Weights of a small transformer language model.
Size: 10 layers, width 128, 4 heads of 64, MLP 256 SwiGLU, vocabulary 1024, 2.56M parameters.
Architecture: rotary positions, no biases in attention or MLP.
Training: a variant of SOAP for these matrices, 174M tokens, 2649 steps.
Each number is 128 + 24 x the weight over its row's rms, rounded and kept within 0 to 255. Layers, rows and columns count from 0. Numbers have three digits each. The size before them is the row's rms in percent of the matrix's.

# o: layer 3 attention output (transposed), 256x128, rms 0.138, rows 192-244, columns 0-127
# v: layer 3 attention value, 256x128, rms 0.185, rows 193-244, columns 0-127
o192 111:163097123135132124179085117173119147100129160147098084089133103161119151181108087103119187159135150135096147095157131136104159107131118153133099104140074128126118135174128127136121117128113096129103113126123141152137109157127113140119096147140151113143126117110099137114152129126111109150189124181108162088145101126117094157102117125086113140113112141120120137096109104172114118134146
v193 106:142110132128110064131107153185159125140097151174159133120126106146110133162163095091128111146166149100151109152117104099151149127155138117111123171157093118078126124092108115117115141142138145154144157141152110122088115157111134128128153119122123128137176163152122129121096090090109170114149153115079144127150125129143094109137093084102136074167126131148108132102138136137153120144149
o193 098:099150119131104129113129167100153134108164130138158149166126157120148107164104157118162135109105112147160115148135143136171122121124118120127172094066173141108138109119116137132083155120131104135145066151104097113097134131118112143135168089134130150099097130134144120164134166135107145141087131096147137142126135141122130201140131156159161161085082117136149112132104129088141119141156
v194 099:117163163151172160111115150089173130133117119126135178128127141121170115104124117150161095141167138161126151148148068143128147158160118144134087122120120117102127154151146133145106086085123105149090136137102139158141107149148099129105100142120148170120138089107135126140133150084143158096117128112128188121100125111115151143120120122116108142111162124098161068174107130138093144130132
o194 088:121154074109099088154133104126112135159148127097138120154105152121125143143144132115141147112103064075144123119149100090137107129136131116101161108103131150088132114102106114121108143152140144127135107180142117117132129141108103130176141081111126104083088142148108161152125164103094117150061131109112131147175153108111156135127137136130093135085084144120104137119116145129160117159167
v195 107:129121125147147091124085131143135080177159111107116137088131153155158120099141101085130153151125117101128138129146164132130140094136138142147096151112138128144131181086115163122158142170129128101131135129141144111155119140107108092146132166115156119139088137155114115126129144106148125103094118095110130167106110095104153118090128130168140140122125185072132164153113070110077107133108
o195 104:111144117127134149135093123107122111155123110110108132162104119117153153151133141156167156156125109122149119130110096115154123182180128143121157138148116146087128092160144083149099141166125159128160100145091148151131102108125135145163120110143074116127174107140108142176105138121098090131135160108113161120109143127118125109122112132124075145178088120171124089105136157079122138122171
v196 093:121108087099105133122105101121087112128102143068113111124150102114081153116099133118102098106068116128131117090130140099121086086135114099132175132131109150110131128120147086144108132198151137090151123113098099134135118117116164141114123124136133115138120129169110102147125160176113075135096123147129131153127105128173131125137135106139168153136134169156116153139134104106088098131163
o196 085:142105176144185151116125133163129148111109130152116110102136101121141141135120117141116121132120156174095128126092134150115152145121151136149089149180093104170127129160144144151162107126115143118126164075131142139136128118138173130103097176135123123166184119111156113099125113145151161128185131163142116127113120133130119090121117118104132118189153098137114121109145114140098139081071
v197 106:152140089137077146140133146141122122134116117116083113089138131134084154118136140101146109143065073145131115110083152145154114137130136131120156156111154131146130162102150100108154158155153131126116156142113177156161114132133126106105136117152126101151095160142154095157092104129124154146111132129117125180147142196141131069085130094139099142126155134092107162123119133142108130115107
o197 090:121093163128151143123098146121121123122158146150153103130130126145131135122099091156132126159118147159102145141112114161129172139143171170123110118205105107166119123162151132151130109121149169127114159080135128130147159116125179165129088157143098117168152129103125109114131111166166144108197142121119099125090107125166124111150126140100150130144134072129134109154151130155118115106112
v198 094:153099114113147138141125125142105121145125127124132108118125125112129106094116126177104125113107127115093146127129128133080096094097071174131126122130138167126112098135137087121163106140107078100116143081107102144105141115087151130094133174134115084096133111092111136126174109150139169148121139171165112174099119124119159123134135143093144151095136176146127148100175090126158138103137
o198 083:159101172169177137138131107154144163133116136131119117088147105141137137111132113121117122145125170148086139097115147161110181135125153132158069144156093101180111135164134140123146141137111143109115163082152149128141144105148156128095099167130124140169151107117138112105113110120147130110198130155141121123120112139126132087124105100100134109189144095123134140118118090153103144129103
v199 125:122122105101139183101120123091091128115166094079101133138134119130131137139145164130135150098161111103102141115127158122159143137132134117139163117108099164173135127156088149147108172147135179125130122148147156176123098126155123178129129096168101117133122114166125170122141072130176104106112096145125151126142093126113128177130137160130113113115091147110134107130120121139097130153081
o199 123:148132147119144108113161145156101103145141082139153125131163149147072156127127100182101117136170116141136108121158150122112085115114095154094121145143132103094131127123138105054081147101142144139136150102106140151107097125109137100114130125106159120123120156079163161120142144155122133108166095110115113131079119111108125118102137118105119095126158161122133137133159115136153137058153
v200 102:127127151165178114114155149118146114117085147146136151132100108136157124106098132127166118155161118104139144125176127133179179130150127120131078122096133129150116116127116137133070077066121158156139076128126117118142139138121124112126123128132118105163137100099105122124133177121125165135155109124155119095172163098113131121114119132155108121127114086088111067160129144137128133083122
o200 085:109157085109089099136121135108118120139149123114121141177130139120116140140154145122141129113121092101147102139160106107144087122141105095117177124089158147070121121106123125113123128122125091123121091160139116096127107152118086121148151072118137138069104130135104141156136125111086092141048136094128138128149154113137120158148124143153114140085107173148123137132129151129147129161183
v201 109:152130116099108132148116139135112136127132111101123122138139107114090105106104135162103134150094141164109125126135159157082096156139117157118127119116174095123130178120155104101159133129151089110140130081111090120136186132141120089119132153139134140109172135096184118090134168149136159147163139147177108112139176112130169086127127124093112187111157136150149151143124127121148151116134
o201 103:161100144124167162134125117144155151146151173129093114103138125121145110082127127099118136155140162136111160122143132126141152121142168168130108124192117126170125118138131127179188089155129104147117155123145165129143125127135144149108063139153104127153136104149109067112098107080120144129171139138109119133098115126146125103134149136103148094155142090104092138106138094167124128146126
v202 111:129140152181130161147154126129133150132151150111114130138157099094078099180132139165103128096135155108156128129139147115141131136140149145102152099120125180109121102101135149090115172119184163114146143113112086152097122142131127143093126085172119138104158105140138087141130119127133135130168135133156146119171172103155128085134137116097140119113125174156110186106119124130149122142096
o202 089:168111141144138157097147113174123127119166144156144110101136131139131142120089123129136130172124155172101131133148169133107137115121147176149097114133120074164117168149120138138136112139117125144105171102170135132123125098118148148084105154122118113194133133100150118089137127157115159111142111143131096129083101192141144133152141128084167103137136083127121109147166101121127127085144
v203 092:140107103110122143124127103134110084152088195122085090108136085147108132120104109143146115143067103127110126081112137142113152135111099125132161154097152170123121135118122089130124131141126101098132126103135133139127095136118161083098139131085145090129106107144145082139115134147129163131076137148165106159140129142183138088109157115112157162105117144103098144106147120143118110087127
o203 086:137093159146171134131121126154124154111132130142140109100138111123128147135107114128121124135115166180087146106107129158115164147128147151159091141176088110185109126162160147145167121136119159119106158073145139126150146118141163152103078159139114122174162124111125134105125109143145139112205140151128111112099118140144125082135110121100134126180148094136145130110128108158094129116105
v204 088:118163138115118145104103133133134157123138132127113123106147125184150133114149143109123116106191123140137153138177142144114120118135161139132074132161112071163157145118113147127099105124109140098141162177111118127168132153136110134175109140127153140147139150152099118137124156117178154144148103138162146110120128125066138184138131114177094133102154139122107088124108166093089153130120
o204 080:124156091106097118130128138129132116137133125118142119146119141106154129123151135115134147107133067083154116149149119095140104117158087113115175131092173145073132119104104113117102139122146098147147090176131118125111102154119101126156166078112122134058105136155105142155129140109103089139068140108118153149152142101124142159103138156147124153087101178136119130147117150119155128143159
v205 121:121110131148147125138100124164126156204137127159101105142106132147154176126146135131113171103135132083119130135146154125149106135125127146116123116088061147117132128100095144143111149155112154122111124108109141145149116127121102159144155132072133105087128111125131113167135114097159133124154157095178148126117139117105123166139151127108123092093106197114098169101127148128132084108102
o205 110:138094142147149130125179093138119116120125148098186100110179133141113104138144096123096160168145115175124122121154149147126179116141104136196110161107158115156154140137155115119126151145148110117137174146127143136112147107106117107122129154125115124126108133118129184110174106144108111121157163152121138125109113166107148122098105137118112161168127106155142135165119080080110135107164
v206 102:128100129111144103128100117201123123141142143115156174140125115111129074111148112129099113138144126193147143131095121132074106140159121145115161125147181118120094175149152099102138149107151078137106136122118120156108158146120096126082097150154125160100175138134132159114132144129133096133114141117144138154134144125131179099128141153126160114115187145131153144118138097149167132120144
o206 097:144159103123151132149129126105153138168119120128088129137106127096164105142120129087153188130115137079116134118169110114175099164130171158110091095119140168105153083085122139129091128141093139131169117138098110110126113114131097130124121130158095098164133125155135099132080188117117166124106119126098136140116124080156147129141139098137120127123076106110088128151136119110150133141124
v207 093:118116174087169147142108138106159098106172088124123141099142123135138148100150104121152131156123137089143152137154144144115161116111146126124131124166166111141116153141158085112143131146107098133144099136154132119115122092147117116144135137138130169174126193135100131095104152124128093137120112088072151120122067140109136152158129116179086158113156126140128098157116112163117130083117
o207 078:088168106125085112112102145091122108164114125138127147166131153118118109135146163112151121108138103104156107143129111100149072149139140103091154110108155150066139122098106136095101142116147119160169099162092135116125145152111111143151152103124121131070136119155116111173112148140134129121066116114131114151136156108124138155105119137145099122103124182144108119150111181113160154122149
v208 127:137166108134100123094112152083120143118110162129139155120125121124083171158142105134121087105112142123159127130114127116124132150160139062135121169145075129088134134124115105149091141161162148146110139129092108149116129130141121146089116108144107139106151115138126092127109134127107138122137164133142143109178173114188103089141126093082157107171102127165116166104127173147108148137135
o208 136:122130119124126145107145147157152114072198139108176108171119114123137153147092146127161114120083080182102111142144116133111127105096124155134148093077136124100146121142120148165132116093136156120116147129156130139093112142129131132137160104133164124140130152135161131123147133127124155121083112121141131138141119152117156148129166178125167185080127089081101133121129104101128097128131
v209 113:111100138135128092139159137152160111091098107151134144124086153153186109097135137092153150175154099114132132102174112162145147116102106145137115106126138096160109123151133100144136088131108109139128151141153179144170131137121146115155114172133126085143099161133119172137121118158122152165122094109070123139125095165101106151093128106159126127117164104110133092124149149140120125098143
o209 093:082154117126088099141065145080099114163130125121128135140124147136125124116162127130101119094102112080145097163121091116147113136132108090116157133114137178098118111108114128104088156118118118127122085155102098107150137144116099118145175089112124151073126132159107126154123128121120095139094143091114131141140156083148128147135109130183114121124099177155142144172119148141148143145117
v210 110:129158119123107117146183140151136131134119184175141126106150159148149122167113151146090107121115162162143100141107140180100149118134102161119121157126167107135093141096138116104170118135098110135119141125107135119170156123134138095124084110094132119130112122099117101157132148129100167140099096101171102170150170092152133112076122137136128172082117134117103149108127148117148122150110
o210 096:139103136148121123118101119157145113078126107112157132098115090132170118141115120117113161118113132103092120080116119114124152132141136117177100131148089113196123132164143113150145107100095138129092138124175145113165141115190140163120108150134140136145134136145084135108144125122157086114153172152120150121101108142167139101177143133128142091154140122093137116110104143107080096144091
v211 099:090136158145140143120133125106146110147120139183143107133112102126131144120144114128123151109114158093136124167143070103139138106138127091094147146130109162080121108116112147149157128130138180138129101099129124134094099137156137154121141106106113154118145141137118124138095111123112115126102136141073134079139093113134093190144181108097138081114115087189114118116101120118132095076138
o211 104:112120159109104116135141135149120113096120135102153120113181131142098101179109150088148124101132113161139133109102177153080135115075146122134125115071118111122155162141112156105131179129137086145120119130099129134139177130104103115090162150107135119100142149109139166124190127154160164117113111143153123111141106204113117154097101145151105141121119164114140122132126125129130138129121
v212 118:123134079120150113158126147121144130143073136135130108112118101116113140116055153127162124145077106100139099108114154135193169121144103133107137126090172151131106135141126079145130102133160114129098123137159144103130097098118137070127185119135121105125154074150129129113109127136104134128129108087083107139137125157117135094076138107133136122172137123133133118164162138144147125117139
o212 100:099136165145144121125133141114109130129155150117114124138137127156102119151156123122102116146113167141118124136135136141153134108143168097117123148194065092142107123146155166160135101126090137119082140106116111117147150115139166143100065179127116175173147153093145113127144095187156135119139143100120118130116127098137098115154102134121121128172173101167151156124110149167129131132125
v213 109:124082123109123098137113117155160123160102137153164175167112115093153113101118094153102106151148100146131142136172092161087090110116094140130125097113105110113104115148129092144086108098145099132118123098121141166161136135122132158092122194146122183078141150096134152125114181130105126100140154121130116097125168134119129147142107111125137122158158128142134141134134117151168096141128
o213 101:121133113130127130131148111124117154149117130095116128112138122140137133166162165080123135114090104087132117131137119105151132154118140106115154128097152197109130096064108132166120158137105123121142148202133092089118131108096053086146146080134141114117105120167138123136140127105125130173069097149111141154153143091133143130126144125125127138114095119119118154151144104091121121134130
v214 115:108094107119135136107134146129133114120113111125151139139120147102111180141102124119141119146101154138128121133127112104101119141117120058137138152173081145099172098122151162175146097153134134164059071150151138150114125141124155134097116130111126122136128163098114163137125139132109107140125161136061147110164104120160088123155118098134157111140129062116109108145125126126120109144170
o214 109:110157129103123113100135145074133105103121116126119163200132131101107108158115102157153095102109082130128133141123090131105118111073123093111169109081141144055145121114105121109139161114126089132167102137134106120111128132127095126153178100151154128110128110108162129110125135098134137157113101095137137102163173143113125148110129123161114139110100145131105105114093146107091143139118
v215 113:128089111133131095147136107156153100136121132126141144160120106114135116101175108127127134126115113114132159085113132129125152126148115058114136126133095152113107110117138106120082170097152105152131062128120088116109122106117108152053120130179132146142114121130138134114119177102090064124123143130114147127158129126156125120139121098121148108125103164111149126169157096187151110148128
o215 110:121145134110148105087116146112134120146128106130099177170116131134106145191084167124149130119120111144136104134119139145154077157111157130147120122092179164112110098072147134124116126128134162128152121165128121105099122104108102091144158083126119144145138115156139120124086151144091145126059088114098093089140156120175116124137112136134117133094126096143130123092148125107132147101146
v216 112:115151127109162162091116140088155142130076144123162165133130145096125134125099144160148114146127111098113163133143126163140144137131096092176124149121173137171125155125141147143147089164113126173088083108144137123098166106160130105109132113128115124173134127118137170102146119127118152093124093138153114125160135144168130110138133119147117147152136068095168126159134076116125133102159
o216 120:102149110136118117147138149109111112115157130081079134141134119115091155118179118156142117154139130134083092130080118089090101110136107147090118124146101101105169137094114149117135126079117117107142119145171132112134143143137106131099082103128183099099121155088126152127079125089133128130113148108161130111168148129099101099146115105114091084121149149117112132086109115141117092135146
v217 099:173161164174129137106059123106134126115150112086131163108160120124105169118136111143157185139143149126125110117130170096104142134114160092122138130169110107097110109126123142110102151113102106107153121141122086067117098127116094124147141129126130150139102123154161126102112160118136087166144143138148147115120109113181130127169123106139121145177110145108156136079154149155125135138117
o217 084:111170082090105114134137121107136107164145135159134138162124148115117134139142161116167122129132106123153135165151092114155073146135135125134164148104157156100141127110127109128119130121152148175197094150118128142103135126143105128162153086140122134108164115162119111174083143115086121133065105125120125143145137137102145166091152162149116169090121151140116144132127159126146159149160
v218 091:102117116104150133150147136108127094139102136131125106130135119098127137128106131162125082133073135104102126111136105141159140107093072124144133143120106187149137119156144090143139110174127117129088130096143146155086111121112227108085126149086136109130134128121105145122161131150119138129082153130092118116132121139132116142150127119134145129098117119103099098121130102112153060090152
o218 085:131101167177154131115132112141124165111103133128120116102132116142118128157122100136108111114127158170097124097098121157104161139101135124137090134151092097160118139153135161125154145130103130100099166092149144135150155111132137130103090180142148129144156119081156137098135103152165138112207127148148117133120125139126108086129099095107125107186154105141142124120111105151078146103089
v219 107:120105136087127160113130139074106129110131161117183160158138105124118140147115085159121095104129152146135111139161123123101136110091140107118119117137139118077164157142106090165125125112135104116163093118118099163129159091153161141128102085154094175107172090143141107124118116142100094106122173123111116095126128085144124145158098140113157160137137104167152122155121137122143135169128
o219 103:147149101131130144135142115183138132099125127107104113092153102118125143115107177086120115115134158151109139129115153101112110104112123098141093103127106123138129116111088124140165086129113127147116151123136148113124106154148108131101110156149191114146143128112159086116188126141153144154146080164122102131138129112084112105096182116116124107163163126094097137060099119090123103120104
v220 107:142138133182106125111146104167129121108105123143079135148126094118115100117140128125118120139146132176126137151105110110112126177171134134127145144162089116138131097105151157081128149077151135162109129126118125099088119164101096147110120133158120137095122144128154077125100120126109165136146158169150156149127168128141146083178153096085108088132123105122129112087101166148156135138137
o220 104:146113120079115111136129147119145149119174152161164145150116151149141081154100113110154141125118107135136145118176113155131130140119130163123163101098176148092129126128160138134129143131150108141143095128143104121130125121116110125131147084144118104144105108156085137139095141106091149118116098114113139111158111150169143194141140135139150148044095109104136086150169133155155114157162
v221 093:141151132132171111134086106147142158132143164115177146153130140139155135144159098156151169133213167146136130140101140098136106141124135145121119133160152126119117103147124146076097145113110103147136155156144102082120160128109095154116130137159109166162135134141115160093140123134123127156154106137151155119128166117110129123154097162146109104160113172110137139123147111184172162134123
o221 086:118160091114096119115145136094122114148144115135125144158115140108128117122142163109153139124132103086164103141172110103154082127131120109112154137089163148073141119093112115118101130113123123137171088165108106125089113145133089122149174073128125129085105130145115127162105159114093115119051113110128146150143142111116143167131135132146129122084097159140123134146117155094159140154159
v222 096:126146116140080166128167121094086149074150095065119105119181119111084083172105128144134140115122143170090116129106149118115140170113148106137152113107128105143143137129141118112149147103128112104162149138122101114159118141129117160133119103128158130127144080159128122131109128177135126114146114137171131135130151152173126075123135161106137156108115154117121117080115148125132160161094
o222 094:150107122096170141120098124131096115116158153169131148108103129123155137095116136134109129134125149151110152125169123144125110124118112172126116126198111135186107139191132131138145095152142140153100153074144166148123115128164165139130099150144117118190149106106136100093123131139126152127182113163094125130081115109139145121140147129089160085122149120098122128104145136172127128129114
v223 122:119083113175110103150137121133164138144066116134125084104115126136166134108110136124151149145131157119106110114085120118175141176109106117131108153080124145125151102099118128101119113108108122170133107138139137090085144110109116106162169142112139078136094126138163111138136140105095153149159152124112108157141115149131115065130121136084102148160098124108121101148155112175146161139134
o223 127:116117136122122105123106159100129152117167146150123179158106159133092112104129116139141106148156139159154134141129113169152165108126133097144136141137139134150130126156186117153141103143157104103120096153130106099147152140155145149117137074121100164135102111115095113156090103115078124139102124117112134074142133102140090155160100135161090116104119114161187115095121135124169136170156
v224 104:134105161158134129147134153124127146115176094124135122172123112117118101153127123141113157112141193114105170164102127117140135173135172124134142109098125139111154138120152125135165125138121111150160100115133151168122136109128105204117163113095143137110178116100153093118175090126132136120158151107126138132131137142136139100139154190052120116109143134166130133113099122160129148126112
o224 111:131124103143125140128123122109103116139145172127125167108137145128085088066119117120144130171126135164143121108194163134126098084099128140117098060129158129122143136179105120097144118155159095162118146116083176124126149162105131110124128149127103119146092113111149120101133131108140161150117123144131111103100131142087152156142130112142121083097111154108108125141096121108179131135162
v225 099:098111082139129128129144129106112100150089145153110118116100129105101126120117129093119126111080090101159140101094099122150121122155090094120157135095109188107115140112121147165140130148176163142102146105134141158109093118114146117093135101131128088094111134111133109163118085127114121115106157096077113145158126131131122118127179101108155120120125115154103172166139146107135066099129
o225 082:130100184146149140118133120158133137091127117110128107122136117150112131150104096143107107130119162182101132122102139169103188127099158147139083120150089089161133140145150137137151141132117136096093164097132126134146144110114164127100102186135127124180138132108146144087149109154160144115186142134137109099124105156152108107128120114098130128170151082132150125120143089144100119098098
v226 106:126127125144121117133146105178146110135069150175127128155086123138158135137152144087145164155145087088180109071135112163192142133146115131111156136126145127135088115135142141157094142141167157141121121132104160155160130140128123122155122123169103070127110162125143136127095130104105124110120133149090128131135121177095122153099130102169094081118117118124120153152129133136136105114128
o226 111:105129135113088098142114169104134099152146121145128132136149124156089126144122129141106152114108128117150102156114119101123132129125136124138128130096137142114131120075131139134095120072119123116117109161080053093126132127087112118117162102100144138074094148142087156152143114178111108143090133082122117124129149109178086166152093129153132133114102120159148100170178132123126109110117
v227 087:098113113123144114131181132110141098136089143150127142144118110109129117127114104151071071124104136137101127152123052140117140127124060137141128122083134173118163103147125109161157092135136142143118136088126133170122149135104160073117109142129136141116142121086119145130118097151103183091099155122088089135128150143117128121132121109088123145122126105164137117169142103115149134108141
o227 082:143090168152148132129115114160124151090131136113117106081129112148119131145105114139111105125122165157099138084093148156109192117099144133132102123160081104174108143154142141135160131148122123097082170102157142121153134112128149134091112165137145117172117117107148136097157123122154135127192128150149129117138101137138111087143113113092137106174143088110153120104139094157109114127098
v228 101:128109100121117111130188130151134136129096085139131108105137138132098113174094139117087106125079135101106118148102123132108155128136095129133141152122145134133155161132134104182200104186127121131118142134127148168169118134117155101128163133102164098126189117098133141165137082163151175117108145118092084159112107166133129113106135141124133131108138119137106120109146138113119147113151
o228 088:140118176152170146135082137118128125109133163129115124101137120146128116129128101156118134131103159165084142099119149161115166103102131127135093109167080109174105139193136139122129129131114115127094146084131142139136140118153169153104101187140129146163128119103152114087150117123157132128216153149139140113109111127133122106131096128106141117178145111113134120117103116159105133126089
v229 103:112103105103142121150166116111138100188104137133108091090113154147116123111124141129126136153080112110130100136115128134117148092129078149081137126107177153136112162109130114115140128138150133162086135150149132173136134089167129080096134110122152142111128140133149132155133080085110148078100152125102102165143131105120134141080167114152143124091142119138146087165138084136119127135105
o229 091:116131162150131152135116153133151160141110106104130127130145152131140125179100106135108135146144153139112147089094143157132158141139200118136083141162070115161143125147148132150116154125091140138104146112159128097145153105124154172099083172147100128152106135113133153118132142170150105121187109119081144105120117142155113077121106140123097119168148103124125150084105129115121108113150
v230 099:093132138070143127154125126126120157133098160134129157124127116120154125116103134154102083132132153138116107133177111110105087097093054149150125117138126142111130110141123080132123077159144135116121156093112102157134166117096142126114110136145116112094151112146081169139137170160085132126116123129151136104147141112117134177118072111121146129114134148168130157123146073101143122152155
o230 102:151120132169143125126162131174124160121126129103118114094138086117173125145170132123083137106129138099103110107095138122120147139126126110150122149124083127158141136121098151162136120138082108083119172129159119105123114110138108101098123134137159125139146116122172118109145123146122126115145106166147151181144136090083119078121132102124137100218114100125088121110154106117109120135081
v231 110:097094093136122125121088091113130077152125102109124078127114146114133141112122123118128142137083097117092151114119091123134091106125109091135113145089095167135169144155100140170145106122141132139094127111157194132119099124127155142124160184107142096118095128133143152151150118115137110098084153153104085129113077125099113125125153139139169126144128115100128108178128119095116110117144
o231 090:132105166134163148142145113133112161128081119114106117112125120129113151128127086136127104141128147169112161119083147172106189133102142133128092147155105120148115119160162123150156158149123147095107173106115124153141126114122157119132093164126122130161147125085137146095133087124150140139197138148117146085123121137124097077102108110119078143171140102141148138105128083147094133125102
v232 115:096125123123135146113127138166173119125088143147155128122141109122113064114114115165160112174138109145110150132131110153134174142154103096124108170139158138130105151134130068118110140092129096147109095115160128129128125125143130132072123120141124157147187148155126127119097122131109166096131098140103119121143094154128159131100134099124106105138159094133147063164137116167142136092167
o232 087:103147118119116080134103187096108154134151132131113152175135162127131132157144162078149124097113098100133109123134137111156084111131127127094156108123145142088134085106121168111094136114122127143135069157128113105128148151106098140124124081130127144093105139129113132158123167131119129128071130094113115120131164088154125174141101148128108118065096154133128121107101140159153127127162
v233 101:148140164167136137113119148106130180104140146103158150134163133118127113141131114162171160110197171115127130123131138122155110142123178116130096112149149096117079116157127172091093149111137100138138139142137104109121139117128117140123123097128124165148113114119140149120151145090161145145181156119140168096122200123143122108151133165106128128132165143112127114100114134169171123097092
o233 084:118157073117094132119138112102123114161141132129130128152105157122115146095127157114141138146147097102156120162186098093136070127132107130110154119094160143086159132079098114123104131128138125145150090167129127117100133149140096126158146090117127125084114137135123121144101149117097108126048110108116117144138139134120161187127133131139132137082108156142118156153107145101157143155169
v234 094:152114096122118114131098158102101152140116158169130086161113140164116144172130126112114160091094097117171117111089159147160139113155141132124121140128113135115127154149126131139094153107140130119107103118131128085110136104140128134146128084139101084118109074151169090161151115086110094117104091114152139131123134081127113111103121138121137108137100149110157169137158176097111122190111
o234 080:151115128147164133140166118166146124104128107123140114104128095143123136119104114139096131150139181149102132121112156145112166116154135141180102133148108087185106117121152133149154099130099177107103145108134133157135107110146169122120081168111145161177138151113124137114139081155141145126183159139120104112108120147125107117136143135128137143157185078118145134093109093108108089099115
v235 104:152118131166119116118143136161143125123097120132155128154131112122081073153120096145089139131109135115124126108112105146124140146120091118120170142139124139121138141089166100132140156119151141136114080080103100112109119125103109120081146110156107128092187096112159113136128116146098138077124150102096097110113145176174138099128140084051139114126127121151133157107144141144167113120114
o235 090:149097172141158124141112141130134140114160173140107133101147107163130116163099135133123125146110172178094134121137159152113156116103152159142088101147094113172111140170123156123142108137115112131115160095133145144131153104137143121091089165141153138203135119130141118099132126134139157128197123170132098095116114152147114157150112129104143106155156083112147116102136094154100118123121
v236 105:110137134161131108076135113159133172093117117138143147140121162120147125112126119117095102117195137147116133121145069126134101141106097140177120127134085110166153112170115133164105117127125148132094135115119128128147165134100132148171109152157117109114116114144109184126156102137112125094120135095121107117068112158108117161162109123136097100125126103143141099111162146115162154182162
o236 104:136116105111110092171133138129126131112120140132106122119106119162133106134172118138090133107136114074134108138136111118147156099102067103111148126088133163087128128108118123117113128115128090090135115173119117131103076121127087070146195097129192142102108125131134143140121155113112107136118110144131172137197111077092123168116115114122122137130115147129145130135140128139154115148100
v237 101:135117077076123143180115146104141147146111124125100127115121133083143126090074169147110114167071114113113142122124138133121079098116093119135118125109132163150107073130139126103131105145129110147117159119139130117069167115106142114102149160135146107129135135105125164109141146142135123156163135163146116138165134150130131099124122097126147165165148140143137166168152083127115125080157
o237 091:130111192178157151099152111143133160130110119119120122100128116120123147119168107140123087151135149152107146130079139151112176127125167154133093157154119091177145150122132144165160145140129141089117162099179125121151148109125151115106086162122116137168120126113162108106106092112157147115153143120147116139134126133132120073133113106099132112162153072146125146128141086158114130119092
v238 098:116113139149106100099152107206137106117128099148157149156168140097128065115119114152110147140165168130122113150089135107128141158102116131113161115134076110118119104126142113092128132104104119132174114132146105094118119139105085178140161145139146139118153096124103140104103140142113108147155132136127124159105111146149127114136134145115129087174132165154138099075145133159150185129119
o238 082:139153108083118099124102155086114126139142133164125184133120143135140096148152179110149132116114104109174123130177134124154102120114113114117151121104186175114123131134127129118093137130140082165150090153097121121104127130125103114136171096134125142131118097151134108147121178122089132137059095119134146130137113089138137163140123125155106125061091152132140130138130154129166125154149
v239 085:131141165158171081103114105197125091123137155145183151145125155152166103113137081122137169132203166142135131109124145122136147132156132122128125115183143088101109171128146119106101137080120087146139107134128108096138139131130108149152099141170129141150118132149123119098138168106104110138131133125146131145114132087111129136106111151157110095113118156132117102117152143144159140151105
o239 087:118162082101094108141123147094130116155142124130113153167115135118131118143138161106146158113126102092156112137168106103157089133139121098122160128089162169082124107116119112119104126113123106149151082162099120117110106139129088127162170081128127137084130115155104124165106155126084102136063106111111151131143145104128132169128131147163110134094091164135115127130119156107154136154156
v240 086:137159110139124135146116122101098134159127138133086090134117122136108155113137141096129130092099120083124141088093133123178125121128161117141143144092106178140126093130102155148109177136135170111115128130134119091076124122106161136142150076145081041143095098137146137137168063129133130146109141130147105116132112132127127125140136112121102125104081139120129170144143144094122120138106
o240 079:148088162151151136135152116167146142101126123128132105096137110146106142114103097156109114149150170169109133126099149160110178114127131149159090142146112082184126148136144129133164122132132154095107163088144139148141122106125162120106093173116144142165144141096140137103129094150154140106194146134141110120117105150127107097122118117105145131172167088143162122108146090155112113101106
v241 118:105121161152152171116163077125136083157140134106116146105137096130147120149110107143164098126154110143094131157170126103135153137115139129100119147118150135138153141118093160121156105104113143121177142153135139159148121143153127134153101130094171142162088141136074106138111130133151163113112128161180149150124131120124144127133149171154131143094125125094109074134073096106115140079103
o241 096:126148076096112139134089128121086121117121108126143123139125151098136155128144137121155159104121100130154127104137098101113084165148089119113149138122140142084141139139145119083115135124159108141119100110135124110118134156135102168136135077129092060077120102106094162136153163115109115121099111130108153123128148126147134104137126107113099106112072179115119082128143176126123129151188
v242 099:174140128098126115106081146177117145096154134126129146140174127154115110109143125151102122158167119131094142142128141130076129105128124178169131137169133099143115151130152113098141117133081076085146122091133103108172148144108121150135130163126134119169141146155123156102161131134148138092098082164174121139113117092128164136128092139153118141124142147101158137105169117101127146136112
o242 100:154132109136181111170149131122154141154112127173119115104129102119185128129157141124129147143143173110122138107116171120165103151193119165135137126145142138160105100139101115140130141130113142147187103107121157118112095117143137119139103102121149148108165103153118088154058139071117120141170171152160139159097138090111134134122137125122149121154133147123112140106109092123099110138124
v243 101:117156134156139079135156126200118133130166089126126107130117174150153101135169146074113147144157143136127132128098179146140141129112146147126136122159136086156153152088122146102177158125110109123137133183133127095171144126109076115154127115140126102151128120134108123117118115111142115151154124098129108159097105132107134108081128146173113109098112160086107140116130105137133174146115
o243 085:123153092104100124126092160075137092157137123132117166171103132123153095130130143138148151131125102080170111146163112108163094123147094118116152120116166163083118117138117110102077115126137113152158086150088120129107102129130106130162178095147099136107119114152102122151112162136094094124090137090118161134133136101141133148136121142166111124099099150147127116139126177113150137148159
v244 093:158117137134135131108154085083087096090140086107099132124162119123110098096099158125114152103109126172123130133102145125126137136157143103125159127115117108171107141121155151127124144107121128105175093125104119089164102160144122146167115133105160139147101129143116101095123176132149054125099132150169108140078118118144155116126142130147111150107116134100139079116070109105136125150122
o244 102:138146114064149126162093132149131124159092138170096179136110115138127120133150142122130142122152128120127150108164104128126068160138137140103140126178156145114123116149165112117159106131148108177136118111090167139126142123129150098155129161136118096111169088131084112150096132123126148154129118161097148111125112124152114141136131132136103129111159174119123120109196194155116155119107